config.toml
n_layer = 12
d_model = 256
n_head = 2
n_kv_head = 2
head_dim = 128
d_mlp = 704
vocab_size = 8192
activation = "swiglu"
norm = "rmsnorm"
norm_place = "pre"
norm_eps = 1e-05
positions = "rope"
rope_base = 10000.0
rope_fraction = 1.0
qk_norm = false
attn_scale = 0.0884
bias = "none"
tie_embeddings = false
parallel_block = false
extras = ["capped logits"]
init = "uniform"
init_std_qkv = 0.0245
init_std_o = 0.0245
init_std_up = 0.0245
init_std_down = 0.0
optimizer = "adamw"
lr = 0.0019
beta1 = 0.9
beta2 = 0.95
weight_decay = 0.29
lr_head = 0.00673
grad_clip = 0.5
warmup_steps = 237
schedule = "wsd"
decay_fraction = 0.415
decay_shape = "linear"
final_lr_fraction = 0.0
batch_tokens = 65536
seq_len = 256
doc_mask = true
train_tokens = 270600000
steps = 4130
dataset = "wikipedia_en"
Each number is 500 + 40 x the weight over its row's rms, rounded and kept within 0 to 999. Layers, rows and columns count from 0. Numbers have three digits each. The size before them is the row's rms in percent of the matrix's.

# layer 4 MLP down (transposed), 704x256, rms 0.0658, rows 550-568, columns 0-255
099:555520512510496477521503499482554460492530507602516442490425465518515474543491481487531453499480536567471470427467525521486474564565458494505537476524447440502517538572474538511421535521505503463536537529480457553458495534506406501523496498503521486528485494493463454481473480468475532515546462509528502528500463452481448562497497594494479419473537505485462489502512518506443505474536466518509500494457484389466541512499569498599468472535496445582572513452428552425460526497570450480507511521467432477440474455500484525510508514453407462525460519463464496474421482434495454459522489377503477494501514451481506518501536487505510483552499483523512363480456496462553553485547571489526503478522465552500518469497469455397406444537471522466488542416452473575517542519472453
100:497494464513551462510396552452553515496493512517561520556458505498462451479543461536510456450455482440521460477489480520515358529491530502457526430481571561518521541436466527490535571488485567489463479511470530566489513520463511489498459529563546493569540495483502478483445519576458546474453500593508456470513435510475462540464458456485503418539529484511552503487533472472563471575482557435508531517486498453564462488557436465548442521522476494426462548561490540492497449520472500458497562491517486536456526442560521517552496459467511468528459533488518538441482443521522527570434497524546495482501485480471480482518514540605519464479451512493510495575520416621486459435483524517518462507505556505490498527482526510532494495472466558503537470574583498444560426532483450
102:555555484488429462448514433484457469538552526447536475451507520546465559578466488506512499517548476565517507443501504568518557467541508429478468527536464521524459450497577481505445473486532531406577516522470560537524481522453489530532474538514520384472507523564541540444491499502442442513448527500505470443431575481499551515480541507465529504563505501446462478516496533480506467471490498497497537479462487494493635498512522524501523513511485546481488558535482521506511482446538539465532478571526431481486458530522566492496571513477546472400447523463509432593462488501519394487508451310550486553544503455494448495502531497477496565519569574538500500515525492579468492471496451519472469464444500496519501486496498532561482488563473478504475525505516507489489499516515499
093:533450489506503537514417587518509631481517514498470489516451483434519523580434535509490511467518503527498481518484470497521454509433541495535569526480524531480517502508526496477515471514437502543517500505439447531521471497459494469516535460506519505493534530547443561461492537523497456477493488443594437457540478452546480420433581490506407596484529486561526554509522540433452490488522504433527476506496472538468466526539492536422542511501459479479531439482516502538560469501565460529506484486526490531465497472516485470494518530505513506498466507515496504507548492450490548490522516498418510552452508495526558548387543470521572452496516558538490491457488507258494511456499430515527520432481497526498454490499549497449456570448515481471508493458497495462485509498558446
101:516586524490511493541437552451560577540553460489494567456510479457448505466525527439506491488554546536520500444466564430562461535452497500457469501515448598503424486479533568569476499446524485459443489493444608505521425518510458455572459535516468506493578462502471484531461449590485460521497465484482482499461395550449561477462486536494533468493535510492555542487454518467482434485506534526517503460500524477483491480460449534491468498559489459506602493591538491513475551467494501493534414599534514477427482518523502521516473447565473467534465528514537521478508483527483468596507512479455602488471518420423508561506471497534504470523524477527524507532529465510439436496492489450508459476543466512502481493452545543507494479528519461442551490510591511521468506535449457
104:551520507512555499506547458485412466477530560465501447506492455501517493473472477429502493499517499455557540404532540492529506581472586490630449485610532562507528472451504477455569502492454605527540528475530490471547485527467467486530434479521506466498465565564453495537462491523504498499444461483463505475473499474473540530540540505484529455532470569435583502449501564548458500521504513511488561540560460522511504488466495550551561510532502512440554460570438543488491510518500537559505486587486484476487468564485489516483453432479566548504481534499461510524553486507530542523455479567548456552523492510510473473474471503495427458538607576464537531524504499532482433512458515460452468463489568514497541619461467548520556502486507457495544479521568518526498469481422504
097:519529469535573553421555563559524516579581558496534460468467558529523517569562559495465533519530464558524457495516535484480551540443536456488455440509511461450413498542500562474463518514482510488483498533464556486492459489530570469484438535476477537454466465504475456513522446507520443452481474471437575571532479502504531544481491511442527522506500554478441482560476514456466535473489500557541519515525496423519547559548454481472495503481470464533485496504492550488501449455505462555405554506460514545459494463468578533519513502529453469527458498550543533507496494469505508553543494358542467470485480509514470465535523496492545602536488517498490422505439520641461497449531586507493505468406506536508520534477521439525505551508444532423475510520527493501531528510465564
094:461423487598543551447497519527477552528482529478503494531460515571474435469486552482488466505572478503472600495393607549595466507484448558462460549524527519497512534512516513514524471460488490457481542454571481513472495494531551511512461483446454529595499516522487435476491478467508544495464544482522492432514502531497530532586487417543465506535531509507435511532496554468520487495464505539428519510442534498529496411514555540537483449490539574575511468541476437494474613516461497481508489468467515522453524527461482536532506532452556426504471522512469490468473524526543467561496559537555515540539501458449446533492501454507508507503513598515458458491397448579483556574472495522454505485523462480517504484487540447459482414544549554520502457513532472446476539523535541
100:526498541445466459451586465478506539503449524448521498511539451556535525525608555511533482467481438542568513541516474514507496538495532489493498433493496492412470459442508506531512463419491523447482474495512518435550508507497520510477518486483513503474517473503498508488462499518460520507459485567473477510485517553546516465515496470444506561545500494466459460537481530500467533488493534540504480517404481489539577580463516465500561516549495464518480462497503509498496504405510487494508547485512492472524493515485471544490521474549531522553489531448522479549556471487456545494484505709587502487510500511488550499520452531523477561520519460520463543481521491246398495528534546443482453522562537527508501528528539478514486435468511491474527491451499511497512536470466505
099:483516493510509501490513487576568442557508498502550546491599420511508447496510429470463536537480452449498435540505450512496569485497479531482439515521435501500463456492542493490504543495481488484509509507523556493587478547510468496557457567473489492435520568461373475533526570524482480505477459557461468499513536514504486484497448484528467478476491411546538494543537503560429460499540500499508510525541500496501544489504477475541470473484516496494512503440531466548491467513522456480521493493580489555511556485547468485478455562523485464488505451543423516584454534496468527479510471474517519516447471459567544518447527556495501458532500561511478472483489484355553493515527520567577521549553454487375596428443478446606473481481437560510444478473566483523506493478542443
094:483508551452470474480489534498498440504520522528517503461527532513508511511457468506503469424515462484480512488525434494509464544559517437448495565449498499456404583467548509482485467467478437455487541526491497535510495480515524524529496526418565452462512488532514484431415529527545377541437411454518455444450506513520544446562537519559551527493527518560551460517509526438499454486501532475508466524429516455487493456523468485510466456510476545466546385566488531505471548512522492523518549488437597487463485575438528567537529485525557514488558551464551508419432501540533476549534473468503511432505507572502547483458523507501535419514548550430556528505467502594415502473585497436487521546488524509505485525500571491492513462484531543475498447512520508509466507458480587
098:508411513532560544370470585442405484478487492555495563474526628523479541510466512495467516502498504497494466467504457498452427484512496457497532477511476458487507451445406441492502454489459500576487513523530497508468484477518487536478523442481473552483603451441474496571480449413504506471524452475495503513468566570499550557435448479493444488455505484459507505546471499520540503465508458465457511560485522496515433624543487553441489490485535471502488506497512557563470445454493505465588530474507506593526475555489441444513437485507509468492430539564458493571478568558506551472525427519501505545453443484524460507473513493539492453484494482440461476531536483423491455519513441457509451502478468504535519482572439528492545497503514485541553503505530503466488485509434515
103:529512626474488527471513495502499465564562507476519502481494465492465490417486472498519462509575502508490445495500507582467554543502516538560522497590480563496501508491518506507598495615462475566509548543493476445509461513548468561497482508468471486418516502489476467513513543497543416521502482542429533446476468530503548488522512480586460479552554482473556477505509489467470504519561482475529561531500487461499607535478541549477559445575495496506515519537486545537472482484525555530567500492491523517520544488522488542512448569530578526550470436524544559538456430479506416459502568483494524529486483555504529603520438503503487481561513485471460535529490443396500576498511512455522520544506474449457554428447507486543448454480570525434461501459514504501571432521529465
095:468443414469556523453476496486458564474454447502522499470522559495477421513502507494486480507521534475501468509495531491525492519474475498547525479444531537440530521363569561491579462441559389531504497544531551548460468486451532510467438525513471497528498551550586453549565557494532534533451474497444490466499460509547490466521490434488500522499537435468516514520508502490555537605492480483424522459472474485532523435533527522484557512535473515450578477533519515512458524391487491461471469423527470513491487507476465555469497525538515462509502603523497537519476504548433457513437541490577543493478376501520507420523462486538543453471483460531510523457511477505531426500529461446502509584497498507542478505441467438463502523567475484482473525450551503456524470500438568
107:528428486465520506502494521596515452552512496478441536489507487554549495545451507482425500526490471485484476533488480488431489513522554511548473517521549508550485522503478469512591509473441511523453530429482457518499578427522415507503426571499494513495535478549448504557538507505492477453540517482503491475529495463531509485434434470540540556501474405575382513543418587494485500444464533517445480542499479508491558453485494563517454571522524483509598464438529514474529489565511582491496456457492522441497477446540473491435401457484478530502538536506550497449476544562531519514559482495519549456447477488485450481435514480504503444448543498417519478457486584525517475474522540532468527471490524555559534505477490492526508550527551408586540527498533518543415522464501520
099:540551501461537589503462508490521480518528446573507462521542496483494468542498502509503418508571516459627470498474557524520480497481487505505511504560521576551534484446501465463484508457548506542509508451481450482507511459468502451479512528530476567535492459520563481434407541514521487506508509477458504493533516466484505495533509481454458488518539525545472486457533517553530566458534515496503510480512452506510434494482449511536453533473456530450470467501515375616535513512566483440535449465565490454531563521476502492471486506401532467479518495461483436483431513483423504548417465618495485532518507528487444521500509537491512446483507431587507521543521520505521417461466503577426574425458566473494455414485519472488503485537491560557523435572490455505472566545481521
099:458529507562530522473498461516456514425507495459481455468572479484509507578544503464543486497512475518561440523486524526543438506427549521449578497517537467485532576369497482500482470513504448548509401470499494521527537481563490459433473521504448485545528476539532511486508460488505496464573470449508501531583475497517510450485518475467484511556512549526563528493545496443513541550513528556504521467580461567494502530411526485537521470511501451501411484418482547543527559524485495527475442486531570502455515499521500464487436519503449466630540530520523477580490479443469488585496530550550505484482499474444581448554442572506544460487532491496458525487432496422514470451514430515485472450463576533525517480454575472507559529520495465473526485533502458451423478487494542
103:541545459448466457479476502524506469514498458469544533459506486443517576481519536473493485575472476552453488476526447526492420592532478509446466425552479490476534537432510496550497475545481571424557508537528457455506526543525448401500486505514532476493515546553548531471436537468537472508511499494547493522434579549478496536487535579502476464517532464500501507581542521505595533465489517494488485464455429450510470567467523531509417534462457531468531476448520514479431549482464507495521460575452481550511492507529442521522492547544563504430506498449500482546487494550557450479531414428534531447506468481566497532421527524554530470472515548549540517494492504529543480530536491477513553589502520485512440522491481547519500430497452539571470404521484499419505481627492512
099:499569462502506431542548514508510543532548552460511456479452499504519497495461541551509420465525532509458434502451485438451451603523484509514500513536500483482523529556488467448508508452474504501502533542495453519532477516500475483498430489491499532592470600552482431492512503469462555512486494496538452496432428565434453419586444503481491515440471570567566527432509505476438534523484443578481458500511463470510446448426488493450498601448524506563503419484417524501536496559488495465510528558490562461517472484513517464451483496484556534497444475500487468527434559492536515468485487519548516504524517497512515433540500533530478546457523518553556490571396541398579536496473544513551498469510515518503486536503538468479489552440453510560473550404456529532506477500504498
# layer 4 MLP gate, 704x256, rms 0.0722, rows 551-568, columns 0-255
098:505539513526491560505514519467523492553517466557508408545567510455482539494484437530454553552514530511512500485482536555522504392446447509471490518463516473494443427515492471484495482482569493512494547492509560526485562578472547526520509444520463585571529515553526425538492504550498537500500438486417487593519451492500513493472512479470477473541455515542516413480464405540504499526562492521494504516452540493508547518533488540447440460508453447499528530430483457475429509526502578462482548560542464489490559564457458480550553530598571553548505468544524506511446455509532566537465467516479538430512535464503411432480486479492497526521405490482438529500489490516453491549427488407506477481505424551543496441480512487492529469490509475443503422483504518505535448518437446
098:504480517480545530597428556474490533454482447519463542449478540475467490542501513424459477530428519499498525515464445475517538536578532461535518497489461460487452517499535562389494424530420473539464485470500504554477498507481511474598542582481499546490499483559491499466515393475533487569487486511467538487504488437575427486473517542485548436491499521544447587440547471502555543502482498550499535497518497484478520468545498459472488470528481449489447503496514525474462513550570489541576486529509445478513558508460470540455539448475548502523499440487477548498489595504497550546472478507456501559529500492544494537485466462432543486487502542464453480425537506485487445584524513467527490515483474496517545616417576484431487516516552615406465513500466465544507537484502497
093:471507459497516531444544426523410479468471472464507493444488561453510561509494431524486533488528490551442513515412540512488515474522523504502490491532470471480453516509495518516473470487572534507478519471544497510447489490495483548499547506524532549577459527564448511504470441478498482415481471508505544492591503543464495517553505545492505444556530572460555539493459510562525507483501508532538462436501574501506535502539463584564406405474552512503502515475520520462477506537499510441525495494471470436492456529494477548493530449527471474472517473476445582491546491557495498427444554560434505453466435470460484463555450540548452599509416413433537521580496478495561402485559563529488458442469494511544475444526504465481503508511560567543495419501493538475459420480487536
099:426489459518532531483457491485443514578459505510458489435480601561475450505515453530562459514485557519523496501509499464453532526523418482555515539499545499499466483523521453465496483521504516548556521514538482552420514572422521458570436520458502547548588504441488527541518507439418446513535491495501470504517524438513524548515562523551434496476504526522462467461529477481509590396501548459427533505442437543442504469523489474474513459501523457440469542465472547494491504472531526475467491447480458524577523454472511405565488518546520519472480627429438414496482490506507435516509466535489438474403488522509460515503492470476540460496486485530492514494470457453473493542514436512480489519527455543464530565551516542447517576423565443513487501476488503494431466532516535
102:472511499435489458498487449487473440563562461468514459514551434556502533494435432472472489474491485470473567503476595540583484544470472485523541543515399502451483502461473471490510508492495592512555454473525454475556504499448576593556495510503528449478491524493508462458571509514453487516504535452560559481565662496545487593494461460525486480517442533486542479536554538498538492495490489534462508476498494488467496508436434526482503511487472467576519561482540434533473505532495528484540502473443494456490390507521514451411552499532532528547491459500514499508547457481530568431507498548493514503526498457487505532539452466435601476521548512598533566486542475479506490468508555530561474509555505529498481542543533531440556464489527523507496495580541472548509512475550492
100:510475544585536525481514407519499462528471536472485518522470555580521529483481512530484481512543486489503461462513560558472477457472514509380519480526538539509438528479446499476505489517479502503501477574432498512517497446495510471521447498445446459510386461520474548546541545455523547455500545462446516553489487450427488559564477511440489457522532456532535451504503465547521467501510458517488508423440531464479530449524478504508550444559512468437483488461508543539485540489524500513462490478633515480443598496533496486516443568523473519527542474529598495499483470538520483465431529522552546432475456486537551513521598527534559468531459461434497480482505470486554468443502472498424508543430488543425517555492551458485522437507384528494478509459459524544509443460540509
094:487460417505492585529508485541482458533522486515427440438516536484439552525566550402513494560479489516494589535482577540507514491511511466477524546475510439486541502463464477517512479497490500517442475456559491495539507479510560517529526473532489447538454464524433549548532461479539477497523525513544505455495457499492463448524618504492516473508418554470497501507461538509414543480576558519484435585426555542486516529507577577586484393493579494481480468525515425470504511472480507489467470518475494439471499520469466539521435508466504420501519460532501463466463534504406459544470566539544524469564463487432482484485476457548519602494435548511446503507482501459493534495458475494531480507501565477599454544492508475478477442431519506536486438447504524492510474492480534
119:474515450524535541416448474486529548427506527493540431411529504508436505442484445513512533465489532550503490522446528491486442460529497438500419472477496516505497537486407466508416487515540491468517465441433496486494491504505526571525515494549581571515535578489494510493453587479526490436477523533472483567562496511528495537438521534478614573515517571498575428554503520526500553400568519468475483451533559523487504466569393469486450450449458456542478525488451511513491521498596494530526463496535523520506553503519499480526506452517481440412627509513497501490532541582498512453464519532474477482528468488467487489509583426506554480533487494493489537540478494496515465528470471521576531518516487477529542483486514539568504494507481421483485495487567475503495465505554447
093:500506457604520514462421540551480481470575467464418538458494532448495453486482448410500513505499551495473506510483525442530470474515508508543537550496527496462459487540569576415478500474475515502528543505484533571510467490520529516466494506533508503466508482514515479469516418473495497520488528444522469507533508393453566455548534475515461471511501491459517592456509505554565522540520486456449556482460554547526549471543532498468432463408444525535524543479495480506490466448455520470397502556456539508491524491469421481538555476552470484461493468430536458493528463529462552522510538527449459521543545581497458528447474559461490511493499549563538471510461535509536495551485522463498602493495583438472423450469515543475529542484584506466425438578420480520549485527473509
096:493493550544500488477502491523551470465512482509502507496560594465556443484516536555489531491547546498526481479497512570507493508457483495459391490510508483503476573553437492495520524482574484542540539533517470452495562529534568544506557510452466545502473455485522460423500508511494491477498448444528501529546550533480541532562542519556511480478439461437575495548514554465495577489474453465539461500479566473494498524527496548461568503460527493472497532542440441435512483436442454479507530520509466498503482511482534515523515596513516465462435499495495491482515513515408498538540587557417530398504478471471394577470472399445521466512543519552507596476556577498489503488489453539463404511446496466551579492508450483549478518491480475537443467449465504552556541469472516
095:498451539521463543496486471497451485456516522491527514474443516550528467455460463448444484521549479491547529597482523539504517524513476518478503442498533496542497502516480411525454478482461497560493522527521458468495518491488511538508517506523518504443494571495400562558543453455431473503481474526533478467522554517465501488495539570492501460445502493529602594574513431476460469491553516506567454489442555515449499485548495494460546458501477470445405477453454448485520475489510506483536404516603437525504495449501516524566509507476492493581504550486497416512575460386486532544498495549535511457481518490503443487481472425511517540504436455442460473466521539420495436481502419424516572392457474500518526474526494466538472525530457458484489547454499498419498525447496433
100:558578514471516539513512554457433500424493563497490548507538476478462476477515452489515526478520547537554497432420521440556526486522539472511560559524499543532489431485534516433522466507509505473578501523482538540573502487444541482561523444473525494434466448499424487456535567520430477484585532488462491516568468499496461570459548472533522536572546507505529520460488606481457470468457416504529474455470556503456510501554508441470467428472533412496454473492514479489509453437510506539464458509458495460486514509525454555453472571490460537544440466516438511465494531489468494516569526533454488495461487565463576497409518567465497457482460520453401474453499529512478482533495490474487482503495573511597483566469545413498482487451508489454492523464510470494460545418510476
089:514482477530501560432464467513537465485553547410538540533538563523457487533570518484499449505513575514465535491570547527495506493436573496458537472562519509515503437476437479494476464461551441478490462482478529606529538498519485572469544482551455497556563397504532454524518527451499522493518446536498496533525512530431468483471526568539482491513551527458522484492450494496567521520517483506489564498496500470516496502507528476472430574512624415521593463448433489408554571504473470496463490467516511501565435484521447506503425514436482466450562523465554533461437447537476501502512493536463458538459483499496510473471525472525555549496458539463478476534465498480545456451530519490509511524508525488519522550598463421512501495450534501467546446510481582464488474421572558
102:485545544535452484507507505565564441501498512469495424501544515424473518537502528426506491526459466585507549499577503543529470577536446517488531438553472503462447561529484530474546479532486510475517491508501478493515496505511553517572532498515477480513482548568528527502482574468512440507403460540591445535598455504518470591604546508480573459472477465540522512523583447512497498514512508490505427541502542506497499470508521401435495500499520497472469513558468499477484476584499558575485430487512526498569565458533499519562485449508526488478544513526497408503559476505511564519537485559476506495553427500543493481453474537467497486539491441452461524513442510464572482450502479504481594471519536536533501540525509454539511466461509553430430538410534444435523483493506541
097:465547489466488566521490426545559528458488539507529462552537489518544434482404492434465493551539541503571510450557485499484453517491520467462404534412523494528504465513538489538449479456447496550555523487525425503487498543435447484484431531397571539477552491527534459524523576505502543399512579526524544530562588510518414568498518511510448501449515478554450456563561461496538557476512503581572500496496434515549495507510499550486530500498547514536512534545472487526499530533571509570565465523551530523502525455481521554539510522497482457470539460456549514454464456485550506516519468510535473496478515516455513498526526475480523466476435497485473546497488550472488422462550487405521548488394550525446501491437461530450495532549481519520524482454525476481556478450461519
099:588459512547616565478520466513600450493545543516542581519464489501526482527439523565489482503488451530534505508529489477551509491440545470502481481487434525402544579452544503482538451504503506527492481495458540518546560509503487519469526485548443464525437541517450524506512468428523493485491574522430517539520511504521458527453471492558496489549473520480465553516538504500493506469567498510517488487513544531485481499554413540504525486481552479494547492504444534542544546554497446475529456497502477529549488538589535472478451514529549511443467495505475453480553481425508438566515507509454502558493448519451493515476403527403512418549441481474484503523520598476511397442478421475520531474495575436542486593511506535441493472436414517551508511469522481460497557512533472
103:533548436447494432562491539465523552468487487524505469477512513568522498473517448432536454435549494538473490477509544453470499456428430460522458507514489494490493464505503442415524514521521515491566478455470494481520497466482586547540506474486483465518509463481497482473456478456422544491427521469521510515610554451446533407464515534507508521538546530485535532495627463475519520412488503544483479465537556501590513545559451495440575567508552464515441493512454453499430454485520570507470447452518532430515474438542471525448428566535473581554472533555454450516498557493471523485477454548459496486531568521541484475484536515552523498453498448556483569511503495488482548421536462461491427486476519550506482476515562464514483550510525565559525547491572508478513512488483510
103:453522537494529543491459430526455518460475521530526439440605542452510527495503487443525473533535477431432458452468469508510429451460477477558600531536559470499501468511512547515491434531512555545491488544483530464473497505576511528517502511481548486502509520578560537549522498434506445407478450448472569526497519483492547510485502523492514495462442490530560441507511494547442519470492498487469464418473433520494536446522505486575454513478448477507457522468490479523537563439463460484514506486467566482509437485512484516491469525556492381498551498465471528503588511488483554460486457562431454512548357508511489513555539484437502519499449495499508501506486541459463437448528495556465504452433464500504554459546608468544528469454497434457423486474485488555486463555522493
# layer 4 MLP up, 704x256, rms 0.067, rows 551-568, columns 0-255
101:517603530522451547519468462536539541500534530476472545492534424507413450519480391478476530479475523501525512533530516509451502442492504560524484528451488524461533494477430541506523475479476509517524591513512514543561475484527578488439478540502481546528501463520503442472453505503527524469511486516489445525493512468432558500379520560498464515530531459481507536470463449437478553527498502442532531490461498563450529436476513528510449565493488501490505512518522589540526508480464512594495508462514527600506482521614496550505501517512521509501544535521526462544503527490437514561539498518482486478472514505503507575465435544484510493555527521555518540457489496427528463559600538471623576511483482552448465477477494483495500480546489454454445390463560503596521445541483435
100:491555510509524538514398567450496472544508497523548473547518507437481517430512449497488524534481554506468466515529502457528500468505499511455525479526461412475550405541474411467516509447540463526464517523441402428423532484501485514451561445583511530563502481513480437484599481546538563498470480516542531477541486510472475539453479479486483497445491547458533577555463534505512468549491512471502437501530483524555516527462528528494499498493489505415445443496422495464543536588505407545510507531473568558476558521531508453421506502450482525450471431520451509473563468485519570476509606487504532475458547524525531477461487530515520495465528441540515467449490546446446475452576561475473502452504503436517535501536445474418513469450492504507513487545493518502455512471588550
096:516508478413477471498501536511530479506545512521517442514468469506573500578479468444523440476510544428536554449578529482505448442483412527509457498511547497503459543510517489517565502523457391461463529536454567567498468464473535479533502552502532410504521433490498509444620488489494546477541482479499452477510511514587504530488547461480428482483556517484518478479571472531457481498489487522526477545531515534466472513465568394497542579555539515521525477513530484541547466556499507518472436491520486491494489525512463507513453486447468398633525486478500496510513502461407486528508519511513454535497516534474605525522523501544504567431519498556434484481428511508518591453518502456581524541515545507480483479449481474602429550524465449504520537470522500503516491539456484
099:526442571498513516488383537488487565514536519464454512447515484454463501529541507404505436492518558503512462572429575418521470480475441529470517483405436568502491579561465405493544518518515515477513473519483504518489483525513522428500442513500453526478481425606494444565502491515506482561470466487451490568481507504521456497494421529507452477465492527513513541474516465464506481477515451476469419568501454447535520431486444475498498531539502508490468468487539469487436569536460518515526429496569404475485440555421484507495493521532552552474505493478546431501501480506539533564617482521477498491552440456504437513442475498497496495534524514474502434555511497433502521433503442454607537537519474517509511479507485548502458539491502452497518456524520509534463534537511560
103:535516420439589561559525516534500585454514429566501508549448577579496487507505538532463507497377432518517521473538553485539488479523561479477453504512498457475479395506469544522462447478479531501543462540458514539497476592595420443487492526488514486497458495510461509530510391472615542464487501520538525537433546503501455517504504475477438434525405509562508535465542445507419474504548526534490506506535493503536504522524457460517535478536481557579496475503541516446540491498488505495515502544527418517486503505486541502516496507493514531492470519504533529444463504483559526491556547518446479487520512438495534557506458536516460465539427504449525438513513548527451541581518486459506513479370465541492498540511545484479533434454482497492500435539458523542506539527451474
100:500461534467397586557478418529479491471512492463544493457505495545457489413532537546474486554529456450515482506529513512471511484531517579551431494524526505428443535471484497501512519488459532506508540510531505450504604570495505519532475538504541480524516481555598553557438577486466560480480478468414415471514471491482474506559441567499462441455566533459527468519525477555512489429491472531466487507476510578426466398540506529516547481555467499511497576524488450511571528493551541444440536430479525529457534466522515622549525496535470514502527572482504524526588523513477500448422491507546452541487526461451523534464524525545579535506512471514522501447540476500489437489454512538464494482538497477482513495472517464578584492476545516516482512480476465509548473547531464
095:484458480456485517480528367566446473485554521476491435461560537511469515463599538491527478498502538475530541556539538534504481557496561535485605491497528445495593437447428502528499501488497524566495518468489527506531531496451500532463536490535474480480449515504450506525501488540495493433493512512510544456456511421510506506507544499557566487523448482435551477486538526511471401430482576518492471488559498527440531471510542519545439440506443557495454502479536505501462448510494542446481488576550445524497577536512483499519477590495527453494547480559563447487511543444480466551525516510525511516520567470425507497500476515534479543553514535522450532536527502492437489514410525489563613561495544485494503542558550440520473511488402472550477406470453516493456525488506474
121:490462548480422498535578478550529492537529462470502559545398486434554540540574482491466452528526512498485540467583485522533537597473525516509519501429495519489471482501531583503482593497550443498472452609528498539492480540535481485506484530479472465534510479504437542507523377501534523538547463485493529530466530514464489515510492428467502458492493402535431505546511482499454501512467498513531481592424521482500477497497571529524598580563524573482532493550551448457523467488501492484494492518475511479502464475508508521493528487516520474548445546482479476475462437420475453516500526488521483531483530443530519508478474534506439535490492497501539434485507514496487531515561513521449381520505581555531486527529537465500551404495478574509470417528432513448548573499444563
100:458549534528599483468459463486479522572517527494513515547494428482505526582516558504544504473410513457455559491522474537497511540505505475486484463519461546493439437479505518562490496458507488550450455503486484480530463487497490461552529480512495524516459443558528478546530500521467466539467491485437486563475593487485522491522474493548473539520379558462549491552470525471453491496518502522472442538542497525572504508493498484570518524511489494444564450542519509523421430466551513605514496467514487490524565451521529510418458519472540505554563590505467492470547539499539418559536478488491479485526455501517530421541541514545411537505600576494499431553520565531561431457536467540439511545449523520528503574561491501573542538546459518500556468472511496504465542442547464
096:491532503480446440491603519537451534431509438522485474529432440423560501524568514534517565484487503495462427533511537532501500478521461542505504461499518510519506472528459521439527468545555446574505526558513483471443563521525439503499555510474476547544544471490444596460536472540561581446530435521515509527513509490481476517503488522541446500448496563523485512495479541562474498493485540514474483491459525548514516473449526492498547555469476510417513552481470462510556510466462471390532441501493470538538479466557562455497468524523400495545452520556493526446480566480499462524457482483455476543475462469440526486505552474482531566455599532536508535485475568535473528619426450586493447520439412522474542534457490522521520551479490480530481467450503530571501482468478440
094:561524448535455435508406487476466455529464520429499435481515542543556514478537477512414421463475503568482493457491476563451468489513600513510476583548523464443549531506489489461508483542520554535521505474543544472495442518475470398519515513424468544536514454506461517421485458468471446470435554481457502453413436515495515496539558563458530478437515500453503438501496413462517540547467412515478544489492485465471501536541464500504485479474521518540548515475481517607487522501539515555488519535504506450454425458464459480497541551502420530492483482544550497504397556540505472509495518478523556508501516555498540564602526550524509539470482537485514513467483462514556539536499579582455473505449486481527433509455459510537471540486575516548498470472575480516471495489492503
101:478451532461483516396510498527438493488475443556462513555487547480451473504553500534536493537459540497482525508523414444470491538505502490511443478455475421486462572516449482526491515465449556486520482460475504554474532486521459508461464499545491512571486542602469540512470479489488466462512527456494505518519491585435514501491526499511537561525454444553508500482465540522428477513427546475513546510458484509561506546477483495493548492444432493472493497393473511407534481545489492466551479579549464518537544508526503475533430548545497522481447455472427536531472522512569448478479626506469473480479538526478502468517446437410445472545509526507497491482447470501554458539440555518525505543470503561496466558520524559442520419434505612473466483500458458548436458565551550
094:463430564508521478497557484499483439488545465501514573545508561533546498467546542458486450507508496471493422563468528492498533407436515523502584496475556478437517429491465484497523462535583518487566516525451461525543540502489523512483454551473509517527559487597458492510502473471533489457517458528507525494479566560526507447563532476512472406436497532396479514541534500531508492481488453539462451472521521457585528496464505564508567526505532499465521503414541455477517545495439553422438495500525505434501467412491526533577543586508427439550508528498463523475478468473494523501504457461514473448487488516545517448460461497470534524471422474497468530481435508458474445509471501597544536472485500572376515521573459432495515509470502472444516484498456520513511503511573497
104:483571501515542524465535477481469465580502574438482479569500467542594487504545535514513520481538425494483578445516430482483529550509521457573478490513486395460413529504454477555514470478460518507553486520492527476556453397449574513515525481473568558506440547488489502492533514518515529413513560511510504542502542507540498481508478592536475495509569440556541525539505481525551541538490509518521518455498508475502541537486491487505443458491588457517442539491476566480534425491529540491464535517463470462506498576504500556559508466435389558431492449459497489516550485465529538429542555510527430457455504472578470494508494487488491495489456430563495551527491402572497509470489519518473527534517483474508501502414522546510489489538577418516539489522500518466451506437535493
098:524445510471480524483500522530435573539456545547481520447434519514502526508498556460513452469507469532506560532488508520539477439455519525468483470535429471526539487514490470505489495511437422423371454463494457500529511569496522531482479464474456463515584457511396492491511453501555467535463478496475537518473454532546511471496443483536472454547515542537489558513506546487543562498400483502544571481580462470556453467537494510444490548536516501472488445446435485526487543442443417426456467521487470496560508448500485505470512521441510510567515469549580542456507510563523496513497549490554403474481555531491527459483555474488467555528486465520471492440558509510537477486542425518523451477530561468472500570523533490530602489411481459473541595547488521452490489492452550
095:496471519450479441471537597473508499505411475517538473506464520448467438441431492540459508450487490568513572461516461428521469532535424477517517479524521513490509439510591410534523558481519549531512545453507566464492495555484491464444498543459580537473548506486545540459561492498444463534465520474505447457460482494505492537496516565470548461465491539529507463480589505512508416499431495489462535476470410573497481511504468494480513547516557554554502524482481479545492553492526469550514533519449521500578524464525517454534500466470468525461515483539567512545486533513521423479479415486454592533491486503440502528466566506492438575473520528468591474486476465485542549557489466428498484453559539506502540517501539620472495445542527549451472532485579453431513479485501470
103:556526540477529543501567549518570506496442468544476487476479548566462437531492492533534556519539450542477526558430437496551515426501506514483475546447469467531448498466511506536525482515467532463524521489578503494504519485463454546497487550569481561490456483540530459507516482473440488481568488493442516536486483511568571476538555555485452471457494524485529579435480501560442492485523500519424487476448553514467514471509551481522548423543478534566458502512469486431529472504467548530526485445472464544504464553465481494529422551516501480466460577511553504518543484460495487458513487482474514544487517508513521420584471521472518479483527509573478532515549467558455509554452482455492407455522401468491486484445465427594502460509488460443565528549534467531512387387536565
098:502522485453495448492434499510500453500498489519543520471493479506571509449491518557499575493476475515538497498472494559481514484485548449522528451514494554474542499523537466487545447499525486489491541518546503424430555521546525434471498493535422471484505499528571502479605525534557483513582613522504527495490514452495475460470523468475590573509507569455544496475557462497522476564489492483532550541495404505537495456486529526532509406493445498460536452550586443514529454603542537554552465532556510520523569521513462442550621546500548551560554477458541547489486536513489465530550477468498529448587446524474485452497463562509483390509489558505512513559454500521449515517544522487490573423523451502512487487484468536496448459481478539491476546498422474519517536524530463